From a checkpoint of a small transformer trained on Wikipedia: width 192.
Each number is 128 + 24 x the weight over the matrix's rms, rounded and kept within 0 to 255. Layers, rows and columns count from 0. Numbers have three digits each.

# up: layer 2 MLP up, 512x192, rms 0.0441, rows 311-332, columns 96-191
# down: layer 2 MLP down (transposed), 512x192, rms 0.032, rows 311-331, columns 96-191
# gate: layer 2 MLP gate, 512x192, rms 0.0465, rows 312-332, columns 96-191
up311:144120147141109121156147092096134122124136158123092116080115126160146089108101104126130112080148123132171133138070120108104094175101086157179163158128090153118128116169104166116113151096139107133130140123114088115090142146094150116115103096137156149107136135168167136120107138164134125142
down311:137102149148162115169111106137141136158163089092123119149102110130145176108095116152126147123134114128161137141118148107131135153137170123144124145126083110143149108160099107154114164121124100177153119144149118126117137133129127166119133154103105163152151118161140178078119092115092142141
gate312:155125134122116128144153111092066180123140115108093142142156151111123142118119096144108105104158131099090115171117147152150151125158082154165120116139169108129105100135143096137097135150146155105127119176107122148103128172121163123112176096143144171126091122105111159114076117113126141131
up312:119140088134106143152099135163151100150116116110092148147126146138101129127075135118103141137147106107176141148114134102094110118080163100120142080181145148114137122143123142105118128102166099097163100101126121117125131122181095115184145084079113156159141096135069135121136117130133105164
down312:140101120133099137133166166169122106148116138143139142152159115136105123095101133112062138152125140103092116144106147090106131106117141108073159149147119135135129153126151145178099063146075144115109130136142120107129155100143103118104136142129118106106150138152119138119155182121126131123
gate313:109141099096144113121098116110145120136151117122131168138124140096132094117126088152132169098098129100123147104154126133172132167170104127175110130112148131135101100121128112094088151136129160140104174136158125125079122105102129165122104126111121087138093078107105129127086098146150123117
up313:135164148134191161128122104109096139161098143127107122146119108098143190085145182105157151131103148147161154107133123094150153145102139152117135109158141125122112149136117136158118136124106125120130161145154149169124135147129100146131131082157105120150128134163177100160089137105134070117
down313:123167122148141156106149149156143143114141156125111093148116151084125122114123149100148102109128105134126134144114138116099122111158101114126124136086135120109105141154103152081162141083164135097118134164153130156153131164163116125095166166118155121122095115131135148143120090154107103121
gate314:111098117101150086153116139141109095143180158169143138128165094115159067195107102120129136143122088165130155111109155118081137093161111138100143111115096118123123144178163137166108080072108109157128156093154151141119118151150108133118152137116138153171139110136134157091153107086135132118
up314:124129137111109154124152136139105133126121114135132139142177094108096112092122093130149143115102106105134168106146123126147110125154150135156091115179163129109113097156122149137157104117102150152111165170112097112098186136112153143111103093147100126114121139109117102175130157154155122129
down314:108096090117144102118141137120091078162096091090155065106118134159127106152113089119113143139164129126136087113167159168105145103076098138156143148116104153109139124149136115148128157100132103146138165155138117124125154148182106150183108119113157140120142092190095150132171163129143138108
gate315:132167114103096127131135154119091144118148114137131115147130165084122110143112108113131199119155156084164117141092096123143117091167141112193127057149167161117155073149094138137095105116114165169101104098132101147108113152136100096154144112120145118153168162150163107100106123146139111131
up315:141127124111075196095150132130136107170142126140137091099139132131155097166109142149099132084148134116093122169128139159122140107142166154098145092088133074143133112119135102110124151139090115114163123111116130159143128131119119082129130099175109121129143126114133174131155130158078183128
down315:099097121077133134142119143124118191132122109133110099091132151136150135172104137125118125103123108122141173119120110143082134105117116115134128109100152106152114137139118113091138122117184077103137146099142115138072156156116103140096134114151111139114107101077111111119116082100116106157
gate316:141088162115143181111130095139131118174159082099127115112134143109109113149104081116089142078139094151132130102157106113150133119168150088160136095109145089163100169109112130117164150095125103143105144096143137144145157138121124156104093098108132145090121101129093125099121144154162178105
up316:115142146107133092132111143128101099154104152125168119091134103131102142089116120170107165129091121115119115128146139119109090089168131120119106118076110125156098131135149163105123115137136145116130109152127157183157144084122138119144151175115125115158135110149148143150105167128143109155
down316:092118081099191124147160127146099131142106178170147146124147110158088142159136087109134122170111128134127055123096122117107175124125121096107101108146080129129144081127179109084127142129124148128114131144083110147147098127100159132157154128115128141142144151147123063123150100139098115159
gate317:153097165093111110149101109138151139128135109104126113131116131132149131096098080096093114073149107145168102122128137117178131084108112107160155150142126110140122112140167105160130114125128147141139163165182157122118118144075159095118147094117099142090112116123096132101127120102105123124
up317:148102115111162140145103145113151106158157104118121102086135128153133095113115140091140145157131097149096093134140140096173125119159119130116136146163139098164134106167101182149154161165104136104105093131157128098087111138119160111124143095119154138084095161087125156144103096166140175154
down317:126148111116116134109098127135126137146110123168110088122143162098109120142122139167122157135112148130124105124178106144150129152092117129119093085147128122106149125130103084150166154127150123098149100152151124152151138099154139131145103149164129209131142130102116129113125095122101132118
gate318:140118106096173161116099104123152101131137130078104162121152120179152155111118153112120123143147097104096180109141136103135081107108102152133133151103095090152112136103122144088158124154109138101131127110119157103089128139101089123090113100135143133112067116145134108105108105114162098139
up318:108086170156150103108108120117160128101137135072120127108112073150169180099123116162109143140125115112152142103156130115121126111163141098136133111084148086115147126147120128161176135113112107116102110130163139092131165126141085114126144103143121141164118147121139121099110151143109164130
down318:103139132128123118119131137133076100169158161110126120126142118135143140112130099148122121170124176134115070099117146106097162178130133162152126133184097171117130155150180107127120128104120141112096074133128120141126118129134126155137111121117126102130127113163118094148178148118146122130
gate319:180075109143149129094113089116131146143138089068119083153095155115118086104136164126144176091126132122129151149129134099150096138155106065141169149111119135157151124107113136121091162147174123141103141127158125147108122123129105116139124167127123105167096141146145132146136148114156156128
up319:121130149138135120138137096124164143099115102159126084149116171116170079098152136110114092182130123141132127097152139108089127155115137128133144086090101095173112145055126098083123112127129125154103150095154113130133151167133155085115102147111172103118128114134156153130154102159152132128
down319:123107137120091123137117150106121121106131119160137123142175118131141121092133123114098129132135140140121124118124099136146141140142163140115126153128164160145162109101158118115129138166139160075117135104145149137144062174093132149052044113144127123171136132157129157121107193125129124139
gate320:140156107153125149155156146128091125110110102119079135132104199183114097079169068152126101116101134085156132170089140129116139150123060141132090177105107168146118118146104131117154121132135157152125164158110092153125131098104165162132134096125158132081080148129110174166078143124143140168
up320:172104123142097166074116152134173137157155083128131150116147124137082126084139106122080101124166100095164159135134178108155122081173166101127141115143091125091142082137116184155098161163186114088156140103104137123092134100113136139137123094110145125118126130143100090126134154099153112115
down320:159120138138106133108116164101082101112152122105202121138138113086087128143131117137137162119077116097161082135142132146140147107108163110118121117117102143113107110173134110128096094136147094151173119146144110102085136094153136131140139128084109156146153103150128073109113143175121149181
gate321:117132100088175142145108121114154148149129149120157157127167137169166077118161105175142163109157104175128139128132156121134123142146097103152089109100150164141156147122120077099137121125122164129136102136161179137115100139149092119164122100099177109144129123106152122147121137116133098117
up321:140092126131135128156181152142138142146124098115129122135130123134117129098104112124104087128128123079129081152145163087106162141110105125142070100169108153084128153088155169099108137154149136177118132150151075141104114177138108123126148171125096154149137169161119147123147171092119151135
down321:114111142131130182130153110152146145123112107133143106154137127137135135167135125138111117129142112138126105080154099130147092143105126162156133167108135188152168106113115105128153144116120112114160099126108140090130173176126155106160110134124135109120134169116126141127111135148122094137
gate322:133117165127156157131139129146135090121124112144105165141171113108113134122140116124158121071163129160120132090096138126132150147132081159136098132145078150117086090131156148137152120143180114134142113128136122160127102113107098114144138111153114100116155113113138158112103128098127145108
up322:095136140105118163099114088118139144111101113155098126124135093111094132095127149126119148101123112125095117101114153147130129174123151128077119164168134115169139136142095131105075141143125102134137161098120131112143135133110100154108125164130153145135134126125132158121153144112136160138
down322:100111106139102160117094145161145131147141135124147103171080137132135096115124125144113148155161104159181118119126115137147112114116113131135114124123122131124109147143118112126137121133127129143148110171145123092179111144127197180087072121143150146118117134172109143114129109137115083123
gate323:107079112144093122122120113142130156083096126126138139123137146083165097127142118128117111126100118146160132135134117111142146147123124127177072154113153148108155097148147100149081114148140125103093104158119122085125135094161209138101120119100135124084132125137166120149136090162117124096
up323:135176158136102137094100187107142132161131104152115135135152136113107116134094137102174080130138086110092103154144134139085182111131118100147109122145158123160132159105129148168088129126120142140099140119146152159163119144128133141130122138139107119140124088138137123150113142116144147151
down323:114106161157129145183113148105095156138144125141105110126128126085164125093133128116126141103126103128153143133117123142130080181098135126154131111142138139125142119153133130140164134133150141151136139125147155088108123107128142089114114130102100155109108118107116120100140098138105137106
gate324:151125170101134161135085182120140152126132119137105136123126130135124135121176108136126136110090115139134113164174143139170146156152120133155099176091138102154123110129108156163086100150091117168155131124137147175134115178104129178136093113073123151094152116125106108137185118086128172114
up324:134155101122108126161148103156119075082124144164114136086129090113117088107108095147125149094092134144146115162079153124129134150119156100101128105201166124152095149156156106134124160074114165114141130144111125146129105112112139165163109104114124145102166116120087127140132138073134111099
down324:115132115116130137128168121142134124115164160116112109149157131159126106145097138106112119101128109148123138161124144112150111105113117101124106171082127169122101148112107105123171170124137125121107098128121152075146125120125121097152110128171149107165149153109133142153144138207148108149
gate325:113082111157109095085150130114131133127104093104157159124132167114140149150138157120138188148118126114154172145121139164107095076130135134165106115122176140133182106131115121096095149149103125144120098118134145155105138152117156143158128144127145123110144133098132112146144094107138176155
up325:110120132126141086164100113090153123136122094137157128134149111136174125154151175153073140109109116115109145131143110118100127160113086083113151160117124122084104107108114117114126119117152139155121101132171159160140130140158127156121154139108129129143101084104142140182108153061128139119
down325:148110110135103112091126123151098111176125107118116113154142102128142123137153072127082127083114162086106096129112116135144162144161115122127131093125130119139123164147138181126144167133143124124073144154099136127168119106147131133163097143152120099152129102179123142110116145144122155124
gate326:143124124090172138134101110101138151129118106142119160105108128148138115136127164105138085130141119104154127089161107130141098180125158146165117143124160146153141133115080133156170111113156162111098098120134090125110128150141130165130143133176136161118173134143108123123132162109153142180
up326:125161126126095135139133151143154164148170173106156132131136153168133158117178098160081151120073113141153168128119153107147120125099109118132134099117128189105155118129133130109145104123135179134146157125112115105097121098111165130136092099127146141100100137090125177142116104139101124115
down326:108132114160141148097160126135156101128136160131143130080153150122118103098118130109128115135128111122174085150130121126152151137108159103175113143107163140127124130114142121187137189090151109096118121111142146153118110129139153149097107116136127158092143109083094103100112119124124095108
gate327:087110147156153131151112136104121121097148155146137113120145074127144142164152109122143096115141083153088110164126117123142161113136117154145142085142154143115137159142126107139136141150121091127143095136115120124152131140099121158129123171101119134170147149114135145126132133120133072117
up327:166118123172133070116121135148103089151113143132129167091118114122128166127133133108184147125119130101141166110127128111135147096134153112129099139114129135102169140144155125168110160086095124075103089132150163150132134079110093094114112096083132075137121105119107132148136121100158161111
down327:140106080132111141134142084147118084149164148139118162107085131130100049139126180168151125081127118132118124143117110118081125122103098121112122122145133155112144106092127110098103133112113137085126121135107127126092150122142147123104096125122145121111091142118112160092140101177085114099
gate328:143107158092184110099149139125129131120114146108143087164120118120135150130162140159097123113159130196073115182163103111143178122115149100138157100108129134096098150119077131158154137105136144145111164168144131147143147139140145174167107123119171114122105157140101096115171134116085117097
up328:123096151134162112113116157160100154122151135164140119114168121087146127158168146134104168115140119153080172117153111147125134120136117100138108147099177078122092087151095132158130135124149143121110111167139169092160130108071132137118174107157133115138117133091135131143163111106128108073
down328:104103125108132119119126107142096151104176128138128144136129119095113148151150116130181107157166140120135144143141136133126150135144135147135149130133138086137114148126129124125100105121144127103150101154117107122129114094143160116123137087120151139113140120132087136153171055115108114151
gate329:140101068113160113141150120132116159109104124106133132115160140137153128147127145148133115119112136154143146114143156133152134141138142140115135146126110131127101110116103092151127103141138120119133151099091157175102129139099109135104130141084142103105114092085138153121080097139135132137
up329:126084150084157150105151169096104113092119143100159155120159096112150191148119151128147133122155137108110118127131135146118140150115135143114133149096134153121145142143178116129098127134086164122146128115123135121142144125129116119124110112134128144102109104139135162125120133138073131122
down329:148128109155116182136180118136128141172118151124123125137131125128098126119156117114176134126135130173141115120121102117109151132152100112120128136136094126105123141160136172157120140082094150110126143135148072132158208135133107141150163151138126160152096153146110167074113108131114115150
gate330:094099109088104172141145140110100112141142138126134152092133140115145121117087103168089172069193116099101125133161186126106099120150126088159166157126109149094112143135176136159133117134146125100097150135149096166141128138086132076098079129126120060161151162110107137128162103122154123130
up330:146109133130100093102087143148163108095137101124145110132110131153112145120122097131143078196141128110102160163104118131135133093133162148124141121103132070195110154120089123128151142089097087154128109105130169130129113173125109115145120104145113163101055078139088102118078140136101103093
down330:120117151153124110104132126151126139112125129102132167131133109116140154104136090120096101149152137128145138114146146145152120115151109143167109134130126069206157127126101133104139147134133128165149145109108177108095097117156131135145133116109121140139167140124120140131127117144107122123
gate331:143129132111138101098108071125103112155101148107138165165117146132100127106174127109142108139138109093158095151129109099159144153138123102134140114110120160109092145073129146137126132105107126148076107141117121108145152150175131115097141099144131129134141129102154155104130123102152105137
up331:123144157100145105127110090171151112122130158134116093105148150099107151113150137117152114194152148092102146113143100099086118148113098114114149154133111121161100102126147124143097120165084130119118156157143180150126104066093139137131124153138123106083126112110103142140121118161180137113
down331:119109156142113124083119139142137106103179108134155118116142127096153161130156150139113104100138131098132135104129156178165127136071126118105144101141165123126126150137172069148160134117106104112115109153079168130100146140155151108071144097146109120119139114110110090167170110145129159131
gate332:123120129133110154112154138124114115121106168110134152122149138126083107099120145128109112136122141136147146145174120105128092097133179095152125081127111165121108148124107194145150104151138148106129131141130148128151120174111088118140134081147154133136140122106096085144121086112113109098
up332:160142104143076132156117153107093113107125128148172151130174158163127152105142145136157173088110155118104111122114110147104120127130111046100138126114105121115162098100110120125126128160124130103091149180103130175108099138133094107123101121119130170126145109128152115145090081112110138140